config.toml
vocab_size = 1024
norm = "layernorm"
positions = "rope"
grad_clip = 2.0
warmup_steps = 200
seq_len = 384
doc_mask = true
Each number is 500 + 25 x the weight over its row's rms, rounded and kept within 0 to 999. Layers, rows and columns count from 0. Numbers have three digits each. The size before them is the row's rms in percent of the matrix's.

# layer 8 MLP up, 384x96, rms 0.144, rows 231-371, columns 0-47
095:509545470557528527479466518476490501510495480485488469479511488481502492515529492463486535508507512453478514448536500538537520452515509474513479
109:501481504464499539490502515492525522498522511445484470499485526501490472533533460490502491478520508456513491464508493489532479486552514454489454
100:465498525558539497522526496514490483478537526514477472509498536469503491525506530538492499470517482514475501478480532444499527456489461474494498
099:484475511486512485515483465472511481460528480484492497474529480506499478512474463474526475517524524517538481539543501490508452497502513504480515
095:469534513549535498486489490472511486520470504514537470502470509506483525502533505468515495478504509473492489488483461503501462497499539506547496
109:514466516492502499491498526532494484515516496495540495520448508498497453532466488458453522503509459526529480485519525529456541499459485526532478
095:516486475527516461516509466501484527514504516526508527457528479499516497463508447506554510512506497475521503457460528518436494496527509467499536
101:480554473539497484502518552528486496524548493482514486500512507534488490512511474519448508494507499539506475509479490560524455471453517516486547
103:470479488512505512495498500493549502514500510511454481497518518508500485515536483514521516499465517544472563551493531511557522446522470482489540
095:512457526526485530534515454492546486485565528465536473526534544490503464472497521483521497509513474531519498485528521490526473464498490491522508
099:516523505502475499509530429541537473490489515532535511480536511474483494501504487525503486496522476527483518483499537518521497459498479487503481
107:509492453498460484518504512519450505486475477486499516543539490517502543514508459477489495470480532517502463540525499478492486482561472485536491
104:472479459504499518471472569495471507513487514461514502499481537513491483479520458512490513473479552497529470488529489508496502480535470510492490
099:499518485522511504500512519491478507483529542490493521485517544454480536483480545479504457554457521464544486473477452505480499503496509465458496
096:516514528477496485470482515511517519457540491531507515462497502503509516510482469541500523484480515495518451467525483503518496498492531482528554
108:459502559532497495479445446476539509508532494470508523509513481512501534483528513485514509473463506511491445487497480490484505519530447483495472
110:475515573535456484481462479537496498504521530543533512530517496519476518493507547514503499510521501469498474504460501528482493517447508498465501
097:497542477479501521504530523535521471456536528531482496509497501524483450473480473475526496424496522492477489492535495482543507489517524457510465
107:493493484485484514511519506507487471514518498492505486527503510534484464491541471471521530470495503555507500484509513501524454462481532460480499
097:543497529491504531465498461505528508483457467520506511478550524465488527522507486499513485543500550497520497484520525517533517490478500500483511
095:478475492486532514467500537470538530507515469508492556477497501500498495530470542450499507503484509448516541499458484493465499486501537475542497
088:524500496492532484470508491550521479490508499495521534483500517538499489490495503529524488483495520536445477540446454487570480453466495483520505
103:525482539481537488514504498480469470484467503486489569504485461426514491469497496520518513483507531507483507523481500533480534514490523454522488
093:551497485500514463528499545483501513515504499545495496532500513430460530479510480490499446479470511533503512543529539522504490496511451506511460
101:503510517555533483484504573518514470513541511491501529493503516463480499501445502505536512506492529495484479493500486489474469450499537477509508
106:492461524494528482493522484477455464518500503513463493525491465496427469503513486543497494537506489507522481516488523513478541489444495495528514
112:478475496500489533515519451495490488513455467546536487480494493534499514513512528497502468504481484480505451521438511534485482504528503456463505
104:479484520492463519497503543496490530486499461502552493486480517517522514480501488478491485471490511520503513470544540522477486446467467495481517
095:514504527536520520554547466509527491508444509529474554518467491476522474517492524489491475486463498538490475537502501497453494447474467498505522
103:483524493487470477468528480489509522520534497521521501473544503513543504501465437554523517511557502522538478460496526488479503475475464503515517
094:541516502505540495492544512519491492534515511540494492470415504470530510522506512499471443462519503553516501504513505505527506513511508474548474
100:479562488481518512508462520475483518453561528491484494522495466481492468473512481494536510489483536506490507506503499537505509463520481466489474
095:476457486490509510489507507498516479465477436505504498471538504536551531556508522492494501532505506477466485526506513508518528564493493491467512
101:497486531532490484506521543518473496500480503506544517499491460473499493486467540509498492495469504494465485515496478547492499500479483489491504
104:498505535469465472503519532473519490472516499503477476518518530481482484501477514528502552528444526492467513540516523459496546490551469489477470
104:518476504506496513566477518515482512490489499506461506489519539538503466498517461475498482474491485488495486488460479506485472537507499484524480
104:470474515548512481525510518491526488521537498511457466506499466522480501499486501539481534463490482491483530449542500473523503488468484463456497
095:510462500514515516508454514457473483488493520460524503461495463511528501543484467501512488486501506514513458485516490534469488524534497513470555
099:494520495490487557488475493507504489555481493480528494536487470440511513469523550525489506461539531497511512528488458520501490462519523467488519
104:520518538519536476470547498424501504504499511545532516493450473499483477507543481526500534535465516508455489492511473495466474501514503469488531
100:480491494489521511537511548474497532531487472471536497513487476478544476534452550530527512493512508495532468512464488499503487504487429472505453
100:510502481501488501495495494471491516487457516473551511483481453532487516517526522512500441457494520537541504547543513509487497484483502507463503
098:484532458478497478509467527524507492522494533494572510526521502450502475535475519526505539510533460538486483511482509509511530506534516501555473
100:523513509505514497446529469480496492565497513502475516559511490449525516505518464484510494508467479511515541492471518469484500532528500488458566
098:522487510489507509500476476487508479500522497471465477545498495520492519464469477523511488512491549504523463476534512506475485479536484494488516
109:479535540513498493502482514515500507530495511489487463492479497482513509487497500509527489456506588508517519498506549516487516479498490488512517
098:505459496503469484504443515513491453502479506500501538495479543470491533497473498518481546470522504519507521505538486483496517497480517476489513
098:447518525463500539463485504468500568546528521539493486521514501510503470533500498496499499534511494501480491461446463491478539483529518518489520
110:550478490526533512494484496479483512494482514486528476513451508489534502522508521468492522532484493524502529502496483513473499451465492466458497
108:488456486521482549484514473462496499491488542519504505487508467483501472467473481522517508462499501481514503492533530549520502504479521493478541
100:552506451508505496499473539487510527567503486490469485494474522470482478484445472505463501488479543497487462504507487515482498488511486494499512
100:513483523467461510538559511510476508533520457527448490490505522465486475513513518467474478532494497486488519528542513491512503457494518439533492
102:519518495485507487510513465526493479466485520517478506495541501526505512502501485471499478505510520502500519530520487490472493530490469482508519
104:427543472475497503520498503545497495543486515477482471521471499506494495518528493501522477498503479486503449509521512542471552479497526485515443
103:478476498447499508492527533528550452461515480481527510458457487499528481504472516480486507493530525495503516477499497513533512556482481463473501
110:540510485490517514530540475429511521478479488500499456479500483497494495499495440502508474520490478489490502526555565499510503485491489473492524
094:464515499493507481526504483460465515503514488500510501552481455537539452473533470493493550511483493513501479527471462478499463530538516504497526
102:515500507511548509520493486480495475498551542510497534511459538512486448537513436502522514458494515526489482475487522508504512503468484465555521
092:516507485485540491509494467476485509515518464486511519514500513471431506506539461479504456503499520528499469513524547492528467452475514508517487
095:478452486485490485524540513493520494548532501530491495525524536501450489517477503502502474497512522443483531500475535494495527514495498479515451
094:505498458435524475476501462480489518514474501503527448496457487500490470515512470520500485525472489509490489504474456509515513512469480487512540
112:485482474473530465513507502501422498475502521480513492476553527528483503476473492464500507492469541457489508492481517525496474491490470491520533
103:501487534479510532527495512500506482530514530453505496470474506450492479532521500534487471526540467467534487482506499492482512519518498461487500
099:519450493541501478498499512493500489495504493476506553473486550493486483501474488454440544473445475536536515516505496523488477477522511491507514
103:476517443487481498514461551500466499529520470533529450484478478454508496495493504513561501497507490467508505519531504502527530505493511502493499
092:475502507511498515530487532488492474473520474524485479493548483537531497465531525473547508485552476494496476503497512477465537493509518501457524
102:497516515499512488504517511533412432505471477503525465512482520515512506516484506550512492537485483497488479476482520506498495466448506480485536
099:488522519462418515495544525522491509513452495484533487488522540499485515453528506511495518474478508484481515465506472493488524506520482543523513
100:500521528505474507503489501503510478521464484469483503436523461510503497541477463485481482522507471510526555481485481507525527525497534450474464
109:431495485474531526516504568497453491521476458482516456519470475487496507490490506486507510522538482447492461508530502511522498473426543500479500
099:505490488530547501504479492497511530480514437488537502539530488530464461521508465448471492541455478472497482481489492476494553526508498479496483
098:502486511486493517475506523483493514437492494483541515545457532525508498486479526506505465472531494491506490498522485489489509510482493467501480
091:510519502500473542503495538501463489507504485498462555537520447505537502509483471474506456499511481496499473516486484430516529517533520524496490
108:488527495547518524438463498473524486491489429501490536520508476469488490467519506485513498509500477526510465493528515483519511518530468493503502
102:507490501467469538473500496503482480474521524521478430536476522483511513510524438489434519496516517521477487519468489496522492513462488492504495
095:528474480514500512514518523493539496543505501469559521519509529481501523482534493513530482451489496473477478449531488535496500465480488495522470
108:481471474448482476468510526447467501502485481529469450475479515515508476556485490494491504514452449513497488495485512525501506459495498460502499
095:456478466459494473491479516483503485481498470498484533518473553496464498537441489496483506517563486460487518496516511474464491541463507509509518
096:467531456502483497500467473480488478501502534527458510463537500555505515501479482529453468505509550484473480523503497484486514471482489463468539
094:469519561524494484517503468516450468509501539493511521484482516472509465522517504512491538499553484507503512519511475466500475493500483469475504
088:508485484521500514508558503481466530454524527500523518520494532447497486527527500544507494505538495516481519494512507505543464494495530447484518
106:525492524478542495519542490477489485494497516502534490519436467486490502467541501488497479510526522539517497473498504513492492541573503473474512
095:537519483555495492514524504443491470527494455524461509476523500530465486490502502481485509510503516502501472475496554433499506472519448493495487
104:500504503500514519414497474515526455485528460486464505477483484514521500518480516518512524488510509501565481488539525521505478513545463455513535
107:513521476478523494509504500483508506499513486495507509477517535484507546481469482524485469557491500519533517520482467482538487482475503514482479
100:496487559433549505478459511471543516515504483474534504490468506518549467487511479491490539498452497526509503528494504502514504477503518515503525
099:505478493502477453529530483490473519495514508500458473481497523510538468489473490509489500509539497547499534503490516473513486506470450454509515
108:468474477493529480473531453482483501489471520495512465525506510460561522485473494488514484522519510463533516500500491510536483465509517458547507
093:499495514529500445483538510523514488516506498501492493504492459510532513545506528486503500514524509493499499537448526511461498510506497468460520
097:509491442478478497490523487474488483493470495468534515467510511551540490521506476529499507500529520503564498484533496495484484478526517483527500
106:528512519452545552516552509506466451520533501463497494513505530509511477492489498540499500504479515521518513476486480485519514464571511509484446
096:471539515509493499488468460537481501518519504463454473508481488494497518467541488471523517474511512465546485562570513456494487534504538513466487
096:529506503528505527534478499513507472469460495502509510505500483511515528541484532517514475542497517515554501471480506517487447498522469502479528
096:489526462496511545521524510485507501511443485487481472533518520521532496505483503499488495460498505512481471468486517562463488473505499447475508
108:513486539507503533505507506472502491471499535488521535499493499509420482512477513473470506483519527521501454550492500472527539468537484506523476
104:477529514505485543535502494480502475503485508515504517510517529449536496479518517456522467511468550546500562505479457495503495486476463537487511
096:537504508535478473470506488470491485509511442488490478489518509508512470559515497505453508507491507544530476464475509490508514530466467465502538
099:500499513469466490506488492506489475447470500515537498487484523493470489496525501473472476470506475545552530509482538467536484501487521496500511
109:569501478522467495530570482472511488489476502481493483492512540479491466474489530519531493473501493436493480530476519533510482505508534491500523
101:495514488508510524481533507488512511491477498519553528525454484499494504470485502499469526485457475541454477485558511475507509480538501502498481
104:518488499525491473538503502521531477443517492507463509492498519553482463498501493508531522493476532511526483503509511494480518516518514473528467
100:521499474460494504491501517533512501516460525519483558485459525488498481515500487528497483543479547512519472493486471487521503488492550483488503
098:504493486537459490482575505498503506498539516482492476473501471473503475477468527486514450512523504495523481481501501540520480509534501524441475
096:534517466528503489506527511469484463498503490516552504500491553546470457521501500491508489467519510525468487514517543506464541473483528491467512
102:453514489516472492482494501462512529527515504489493472502519500498490472552490448486517509509535481494530509471524501479539539536561489526480483
093:490489491497535501500505470498499500531485492505488542461505502443521464483520509504516566459485502556501495478522571483504523502492488501492500
100:496504500492489516524503480472549447465502510545469476468508495490521466476438448469511535494515553523537529510510503507485472474508522490509539
104:485467496497544531501492522454517487458476492489462512503506518495539474490489494535497505486488502437509467517528520492519493496498476469524541
097:453521494479467495497505513487496492540484489545518509487505449552516494478523535523479483510486498517481486458500484442498526518498550484485500
096:499501514556522477485470482479501531508484481501506484508510482483502476514523502513524486502491502498513518503551423527493513461462473478476520
105:525516458513484456447551489516501536546470480569503449525495451503524483514461501499514504539472543474468489466505484490490535473540494504501525
096:508516508521509509514533508481522477495505499450492442522496520500514448519504468584472488472547473498487493498486527485565491447456483493534494
108:499524521501536515459477484508457515524500436478534505493532511523489456537517523461503465523475535507506487465536453471512482523470522474521535
094:504520528481555497492485462496477490446469520539515489439488500519471501498484528503491532515467510520513482527499467512522536466524462437514476
100:494529507486497542508545504528519488504579484532506498528521509512526520510486468503492483507473498492519492501529466508485490454488473465529462
104:478545494456471517500466509501483514506516526509475501498495484493470450471483522557497510519496444540501478452552465475487545478492489473467479
104:499512502509519533455472526518518497517502489476533507500497547522503499553488498484501470465464499515449521458527497535495474522518514482462500
098:512535510511526524481550444477509514481496490488525522493473492476517518512481473527460505506488496492515540543497512455463475523522485470496526
089:517584485557483499499498481541480532525489464491480469503502488537538490495451481476497512498501492500515496499499535537535490522504474442467488
098:488423472478487530496533496506484514466509507481495542557480551519497561491491490477477491508468522496504517500532515523538525509489468481455481
098:441531530482504517486494495478485488511522515497482503459547526471498526529538504481480501519472457490519494493491499503499513519501477519536538
108:501502501513486450516513506489501488484485504445461465529529527525478478494489531535538475482505496524525512532519515519499481484512458481493484
097:514457507453501463477519502478490490497488522471486553512513549469477496497493500501536514523493511492533503506480525547507527506490508486529501
102:455507488503499522495506479496507447457499511481532506521524555472487468551522544527473479531498448492538544510449499503491514508501523485489530
091:486524502505523486523518485491438488529529522471479513531530494521526507498499539501474451492526459438481500533502485440460509483508506476514483
104:531498527484510467511469482483505451502513515535481521485497532525547457481508513467460547495488544477541482499515485490497482533489518491501513
093:513452526499497508472495519511513449511492561510464529513484456555515481518508506514542488493535509489481531486455502482499540536531514468477496
101:513505488509460526485495543531498492463509477519494514484496508519495473502506504508531526510524489486508493548483530509480503490520556483461467
094:521466497537521515506476527514504461447442512467535473539454523526488493548495482502488485458470515481526470510493474476545498524517448514471521
106:500526561503479492501496527451521480466455484531500518532497510512485507496522547501507480503463513450544458497524454502502489487504499507515475
090:527501467498501477476551501506502495561499531493532444509530488512537462536530466473534418508512496472504438513531532503500502527514479509500537
104:479484508504450478471459500515477480530538551486513479517509498491497481492487510484547562484510536507487518471506479502502547531520534472492482
100:468468474462504484490504486487490507538522530475555481511454519514513525529519543515479490496515534510451494515474528480463537444499508499524488
101:524500500548493510502469513491490472509481526516507525510468529474459477530492561485502488485512540548482463498498503489488466509484512505422509
096:499529507495452490496503526429506475482564536511500507529472516455508488472496492510468518517500528502519483479494457471495526544528488491493477
097:504476524501489496508491555530550501540484476555493541454493536516515493520509507546510517493513477497458555507470444494525505480481539493524493
101:498533519502440502517524464510491510491490512521483492507486450521495487501538532488530448482494523481565493448492511509471491497502530457492540
093:507476508499536461509491494494516469499471460539468538505525497528498507524479488484524512509496547531519511578465524523490500468488530486525515
093:493517488521484452512474545482516483525564437507479509527498486507505493447503498483491413472524521491516491502488515492497478456490470467458476
111:519505516446529503534524501523500552468496501512472521526458504468525506510485482477525475467493496458495504483506446459507512493541494517447508
100:521539469510516504467533509496506487507507496482535492480516535509484493500498456487526491500481523461496462445512500542521504531498470467466544
# layer 8 MLP down (transposed), 384x96, rms 0.0539, rows 231-371, columns 0-47
095:519467534499490531469473529524483433500529494472487470497500541477504494515473510513514486485436496517496476496506483456478475504511469480502463
114:508457504533535523496512510447506467482520487523489488532520496509531482504509563510511500494532444483519488525490511508554504471436490488508482
097:484477529513528519516534517516502530521506504521476478502484557439479526441486539513535481480523503524500428454488508474522578499512480502512484
094:498508478472488503500475494517524553542521486494487502496499518442529490506501514483425523469509514475459521492487469528494519508518543493504523
106:475476490464502518496498467485499523465486549542493512507531515468488532502510497496482494477513518486504472524523501524515481465526447477533467
102:520473493513531503457510509477488467460493477508534483531530511484474486473512468508494521461456509518534512483482453515511532527474471460528524
089:502504503464538527509519531520526478502544529482505440526519508484487507509521493480454513474521522497483533552490498439511519483495452504496473
093:502496496467478483509519537539479518462516509477507487538477503527502523493416486455504433469498527499539505500531487499474450493496475512491535
095:535466453483488485506528468503502533494486462511501478479463475473463514493487517463477509465570501483500500488488469527496471519488518497520510
090:493475467495553462482462472499470505512504503489479511464466475515466548481497532500528487514511507473488542498478500505490519499491541481452500
103:476510477457474519460530503563518494496500472500502488518533520517476514486495514512455528472494524530466490499493500548483503496480483523488496
105:469491514468483489483537511500536480522490502524524546484478487493500487488461525549480485533548493456503558454536484495529532491495474495470512
101:497502522490464470491482503497448481504473472460460507457532510528523521517513501526540544518511496486475523484477497487519498533480568563495515
102:492491494462447522523480536487496477554546488543543524517512508494483467481519506487518531483530496500488490505495495527501497532475532503477489
096:502467493499456504524537442529483462497513498495503477541469520485483501506495541456494500470474491519471498498486507500476523509536528469488527
102:532479532455466494486433547532432521485471492485485501516511508482464450467512484509504501528546503486483476485523524490536524534518512493537512
111:473472511514537513473534437493480476515546509495494517491519488471504567522497533500467522506496480527472526474540481509477473510532510520476526
090:550481443473492487467487463508486477517488545511486505460533525509545474428496491458499483521493536517468476471521509505514526499486531494542513
094:481506506519431549506529484538497530471494512524497503500483514436556487502478498472460518496529483493501486487561514511516549493494535480490481
111:475549545491460487517461480491520489496495496506467516558527539473466477488501503481539450505529503519490477502480537511476492516537453486502501
101:498551517522477511457456470467504496500529538549517415486505514492526484527511479514468484537468487545485498475493478512504531485519505485514459
086:466485499491517512486494538464509515488471506512493455527482526471495516505487480516471537508531481447538482503516562533483507493567461492492500
107:470507516495499468473527450499508462490527552508490495470502515446548501507499499471493520463501504507512443549485494504442478540475493488534504
096:531519490508499509502499485532502516471502515503494477478473445516527502418499474513508498535546536489482510504516551484504519529467462543490462
111:538488495522497492468470545496518459501499498472521525515543480459484525520473507456509518513515526500513488490522468483480472489460505488553490
108:470482560532463510498483527545462479469467511556493511516488495462509491517512484482512521510491489470452472473507531506524470535541517483500459
092:541504521503482512483509490534485487490506481489513476484427467538510508504513485486494513514514503557520538493514479521469465492511500460464469
101:509468513484492456474484514473518476561476474531464543479481517486512492505482520504495536490551503492457524478523491495475505514503514518524524
096:496494482544525511514519491509447505514484492482452499530496499490496508529519509494550523498520442518485464488528509539540499508492526500495469
098:520488481506473553488495489537483501450503530538525531469485516515503540535545508535518499500480475451464475483487473529453505502514530514503465
094:508512509497470518477527505497500488505477556486540509527552494501497482460532497480507536499490545469516469515487515483518499489528508565510496
101:576481485505532536546560485521501478504520540478508463466539437489494443498509485474511492499518473509523469471522502470503524522505505508479512
086:527549500503494539539490458504492518494469535491495555463500468528482510509517507505528488541523489487504523470483480509489506501491515482502463
085:507563516525516547455499481514495533492456483534544480493506522530513506482501500520487475508521484449524494459523491436473474475516485496528498
108:532500473483470513563483522515473548476466527512491532528520534436480525500513495464508506491500471488472495503507476563544489493514476516456490
109:499507555481464461488557494550486514485496492492481499502499555473520506473497503541472520475488460530505496464527506530490480496476494495490540
102:450516490496484555476522486486500496480516507486471476493516480481508485463515496546503498497529536481505509485565490491516439527553526533495484
092:520488520513489498497512526571466462481531477514488510458488475511534462472515527515481492540508497511525558472494490487508510492496511488512490
105:507489491482511485455496514502470461500473508504468543504470486526547515492519504493500493490427502474529483468561459490520516455530524535487531
107:516506507524531454520444523483504504484495526455521504500506480562531475483479492490501532495525519500523498525515537495457484498514496502538497
096:468479505477516535522505482489479551478469525487465503490471480486542500499471493534471519468531490486539565477489483495534480495478496484501500
094:447476480507510503475504496524489489502510526511532507503491534492484548498505469514537512452535503478495501500501469482537513476500458463487519
099:513513521508489478539543452501549488480501478490485489511501484515492511467529527503545496563468522474471489481506481473477501514482489512476511
104:496511489497486485520492528490493480468545466497516476485510482456486474503496538483462525495481463513509469521553511554505529517469496464505516
100:493465477549515512514497496532488476471499472503548518510500449503495459508553573490518480492520502503523494470485543508495453508521498513479513
101:507485514530499505443523451488524543467525491528511512492461491475517530470491501552520478508482503507534502426462502492508492479461527521532457
094:496453470528487495486487493477517546505496477500552496490503481515488531493461533497492485459528473490494495502502450546488499488490510487523544
095:530441466506471525507501480510508466488465491505532495525556464497495545508494483507501570514521478498461533472512524504466505449480499532521496
109:497522520524461489484499494529499512551517481488494510483481517519483543486509508503516531491495490455493500443470503479490490442539493490517550
095:515499510502458539482486505531508532524531487537502508521511471519476514456491524476544458518498516497453448498507508504485510496485536543494434
112:446491470519523507482495489475505531457531513480496480473478492520472486484512543476509492462511524531490505553510500498506460520499512479496527
118:505508457499522459537503498486549461525491504472466528511506469537502497458488533488484512499493503504535456497532520490495517504472490540528485
089:493497488496498517480516552497507471448451513481477532519506530541515482483509506494500515536480530499471495503501482502512449530460480498513499
100:499471520504474485543555555509521499469552455476481449498552509443471504474491517464513500482473527488510486469491495485493473480521501488516510
103:517500499518464542493456475506506504517511492487501507500471545457495522463516507537542535495488504491478459545513494503510442480504491520463471
115:495500482541493468546545497482509506500517524506546504483486542472484483491505493510551496468478494505458467523512523503490513505511495477480542
084:520509538484475505483482542523526484495540500524507522491512490468476533511451517523483474484539507465480511462496544490550538500489508532513489
107:498530486502469459526528518441488508465522494452517522540482532463531512525496526460500515487488530499476428527487485494494539490506496519511498
082:504421457536512507503482468484469498538490488485538506499498465512513511477484514482501483536482517480536506512499510577470526508511515525483498
098:477494474506504495484532488534512509488457503527512511476512496483487454486515496546510514447538509511505462487493442496520526501507487504495496
086:490500528561442503506503518513470542502515527510492502509508470544471531497447502489506443487489484501496483497503545476483454496497517512491464
104:493472489500516474528548538530508518475520493507467496532482499488463509445473514521509519530497465489435496470544499499488455484498482540534472
093:490481506501498553529476475529497515473506482462512502512481559461469480505472546465518503495465501513514449477478541533519455524536502517477495
094:497497454522482509500487417495520536523486471547461494459494491490513538527523538479523466521495501476509503539508477518513528470532508459499478
114:502507471497493499500515536482517488509533488505494476495485515507496475502447461509486514532517490519502483487546475478436458524541506501526556
091:524508509507503490498523479532530541486497494538513535468472473467495516467467506550474476505493517499554490473465492500428513478480525502469449
107:509459485478454503492499497503514536516498475527465526453519502517438529478504488535482535477513531515496537511491503542448547490548468457469499
095:506516516544527503478474519502507456513507476495446519460508489499523524524483505515510528519453493516493533494509520539492487470476480469504525
114:529468494539506550522531453469442519506514514497508468513483541468474522524503491470480522481482497509505500521490557498503490507525447533467483
099:513436509544487456488518499482443533454497485494495462521471529503508523481453515518477499508473481493482537550470486489515473509485510501515509
106:496492488497501548537498507561539487518486497510505511518506494515509504489492472543494552473463507523445474508474508488494463500494513500507484
094:477546491503489499444506508478468531519497528495482497476496464484504531536494498500526495512500517500495529516481459521490499497505480498502463
092:458468464513442477506523485504498507539551529524557451506501475479497505507500513510490527500494500508503497464503528522477481492507478500494505
102:535494533478456471564501533520506540469526509459506471552485505490487527477486481484514524454477494481448532520507516516451495514504538484479476
115:502477486465492515496555502486490506515476528533522507481510478471505487498493463487489525507540441483477494499487470499484583498459535523491439
106:451452461518490505500479493493532530517464471515527497544582537506509530481497465530507526507493486506506483491495488542488493472496504482504485
111:483497525475494487453482523491516514490518516493485506493494457480466517511504509505484490550497495489524477473564509523489483466509503526512509
089:478491421524524475540475485475529537514491515482483479490516454507527497493498490457568516515485560477532481513475528490514468497477531511502467
094:477511482496505491489519524490547513524564511513499467524490485457499534483461489482535510483502539507477491490477499511496486468501465510485545
091:537459469503474555517488528534507491484456492523522492548522472482466508490490469517473478487509475508513475498505518508495540508497561504508474
085:484478514522478496540496568521479511510484463452503498474466473514521527503494500491482487486498532503528526481486516477512513521508488497480519
107:500526481496512499522526459499485464506504475550490482487498478545469469498473512524505524512545505503495501438458476500554497484561462493510479
088:490514474491476483512555533489516524514538542498519511483449533516505483505540523484462557486479489498518465505495491500509479508479529496499482
094:487516487490421493450518523502480501472453534519524498478506516495497476478517511531526507485500504542502519491533537515463446524494517504473433
116:502541501485482476538489497482512526515545495514492456483531481502503468496505513487549508509469528492472496570520517466530503509483521452483506
094:521509452570513531452485519511515511486491492504484496510495470452504484534465501523481485490541477469479521518518521466442508521478494497526492
083:485499528493462540501451531483467555494469511503483551511477496514481519530505526515504509557466502474482484494506486526486480481507473523498479
110:484469527479496461467509493493505517489500504510477500512477526452507469536473483536470521522516517487534474505482498505467518502528504500504482
088:514512493509489496564486529442544515490540489486508519518471484492471496477480528455486499466495475509497485479523477481561526474518506501557491
095:475471526536513533508488531531517541506522501483465464540509483450483502500474483507478489488525466483521516540512467532482475490485453495505478
112:537537564495566533471548461505528501503485498516451497473496473453520474495517453542473502476543500508516532521512502504495503534538509485498490
097:520486509538531520549485489484495478493486491509481544519472525491513472502525502547486515498476507488472481483488519513528486483502470446531491
082:498513487479499523520492481492493502548463480500466524498463455561477480493526506502513495508471504514491507513480469505509484472518517513492490
093:513499512503519521508506470528508452477547531472485522530518523555486525494503503478536504539503515507551508498523470513514438498493500517506523
108:504490463490533518473510485495495522451482497522500489475500493480548516477480496510506479500494497488539490527469495517511516534511529507510451
095:517465530507473492509485479488464495527560472472492470477518502506499505488480504481525546498494551500506523457512509501486456522519516491516504
095:561487508511525516473530526509477516484492448484489532503498503502461504489511462505503508483470453506533474523534476504456492503490544522479489
091:446547505499494507475546505446511555491521435494471487499522467426470474469529483510493493495533519501464499499524495523493520464493528463505488
118:527503485508483442472494515495520474525489538495489476502519559480539482460544488432508534485533500514505509493520459471515498501511543512486488
123:484492502508513516543494505473506459492555508495502495496501527487495482502461521466498513534500510476503502470479509488526472541525522485552490
113:546509511480505525489463511519544490493495476477456484500500520484511503480525504530486478469521526553524526518520504523502506497493578532529459
096:480511486524526516521489490478486470461537509492512510484485522490520463500556470484516502462455513498497492546552495523435483485494484535504524
101:540556494500528512519484508487470524487531482455493488463500463522529471463526491495541505492529516508497512524499518515513514510562485567489486
102:534482556480454491470494494512427527498509488487525496494505499504532502482502512497486472510488514525513470446456524475459517441525487496519497
116:465483503516543510518545527490546472522493487495512489492523475498479520527544482489539502458490492470531520512486490477496473540439467495489445
090:525476494505518460515492488495504491542502479479517485521493490483504558529490481501537470502483491493508474498495474504532488469510497529482527
111:479545528515489529471484484490509529478522527503455508475493508514518481508502513523504494511489516515499501494532500514472487478474517511462500
111:512512497476512526529454489516499496545442536498467489476491517508524523486513441490460512499536452511505504478493497458471487505481512500528501
089:518496529530467517491554502532467529486537497493465509476495516486515483498475478503511549481486462476476494531489517487524530503458474518480445
096:509528540479511479469502485513501480511469485484503510520514531548508509451473515517521501478498522515517520504465439526456493542499491506520475
090:488473492481485535482542515485495468489481481496550515540528485501465513462530498505514497549523515489436518478500526488540503503522504498511510
103:530495535521452502520524482515479509492495467518511481520478496515513485515522527504511495444495565494496556477455519546531458498503509505481478
094:495544508481503503457511497454491512529509489489490515527439525543503543475482506501479499531545454476500488479488505476515523503557511515527505
101:538517475485513494506517520516478490522520531485499482539533459513453479486518485450493481480503531529513542474510496469508408489491537494529532
106:532514501480524483549528539499508507519513499498517473495528456551498508471495531504497483472497482527527499474496502504445452495522518551502507
102:536536491537499457499522501488527508531487499514521488540494482522523518519480486484492486472510465495488526531488449500496518447482498549484524
092:483508526504491472506486524498505542514486501496478499506507462539464454440475514478491490487527491467506532501509502459524496533486471495499507
088:533478541514489538467468513558503454535463512508496458472483450502519497530519486483493489532515462501486481507481492522537455493482523491524508
093:477497505477506523538517512466495467493524500477497522495489491467467528499546539502492471533467511520483518520465478452470532489522482541515518
093:479518485525475460494532529534525513491478473512528477533474462508501509517530477509543505528536497524477530517506489486485473465507495487506517
094:508510516512505498476446492490466482508501485490518480532517502494502502489497583503516537543504503513530502481495465522477482460510498518459485
100:468500551507473489578486465478481505477494527497513486505511507516523540533493514481542491524513495464526464485491461468569535538498509518475484
109:492517486520520481520536505510493472530486454466468532481496447530508515495531452546515488510516496503462550476481501492475502516428520491525498
095:505488543528519508465492494521448468500489473519535527458547497450556471467467527476518519485509494490537486492528496519523493529485515519478486
097:494465476486533481508496520475476499502478486489510532514491521528434486469472526466544483504547543541497523541479479510562482560528478531511459
111:445501475490474488469515527471506531490496481484515464486509495487483523492458498482533545475450538539521529522474533491510493519494463489514465
087:516485491510538465537499521514473552510503497484492463511476514495483517451538499470494476517510516521504493530510494478486498514507546521475504
100:472491507493524513482493511479499481538495504474479491471520490517479509509489491498501514505490475498456490486517447504550552517539470482510498
096:518496515495474516529470513529532510535525544530469450507479473541526495508469423508489520456491480543492545490455483503489437495485507506487535
108:485511514541523503460489487465491503518530532525518453536478479459490504493490492507492504514508539499439508479502520502489502531464561513487502
110:532462455492467493472497513505482518476511522516499532491530503530513497434547532509503545548459533517519474548439525481500501497473506493484520
114:497493466497504521491511502505509527485529581479528472434482496498502486468462490522544519535498515531512482492491499532496480534464501503523522
097:518484496479459493483491481441530492464525527534492504501538506422512494504486494503480490501491518482515502482502490501491471501449549516545516
104:503506512536496506517527491467485480523503473490452501502508466522509495534500498490521513463535498459465495447519492518496498447556466512531481
112:496471551452552463505483501493472536504452499440474521468512522521491542522473511520480486528490510504508481546512516491512522530490472479486524
089:538477505497526480547475519517469470504505482486496498516544480481525452464529538500494493513473533461461498472491503504500531504506524506548473
096:508446510467527483534533503524492545512500480511454478491484455503506520504479529511482524489490478515499512516482447505527541455529433525517473
085:539525509515473524460513484518432546462511538483517456503453504471491501463471496515527517482502493526500456437531520510492485545543498497476483
094:513495508524504494494490458478489515506496451514504489445469535491507459528506468507536545514530500558485511498523538502501509533531461495513515
111:503464491540480531547503451520489559528487477488464522480495551471518489494492492490481471514489490475473461493498485515521486546515523563459495
104:471533496511517532522508486572475523521495490535483509502486445511503507469493547510500483527491443481518511507521506477513526525531526504477466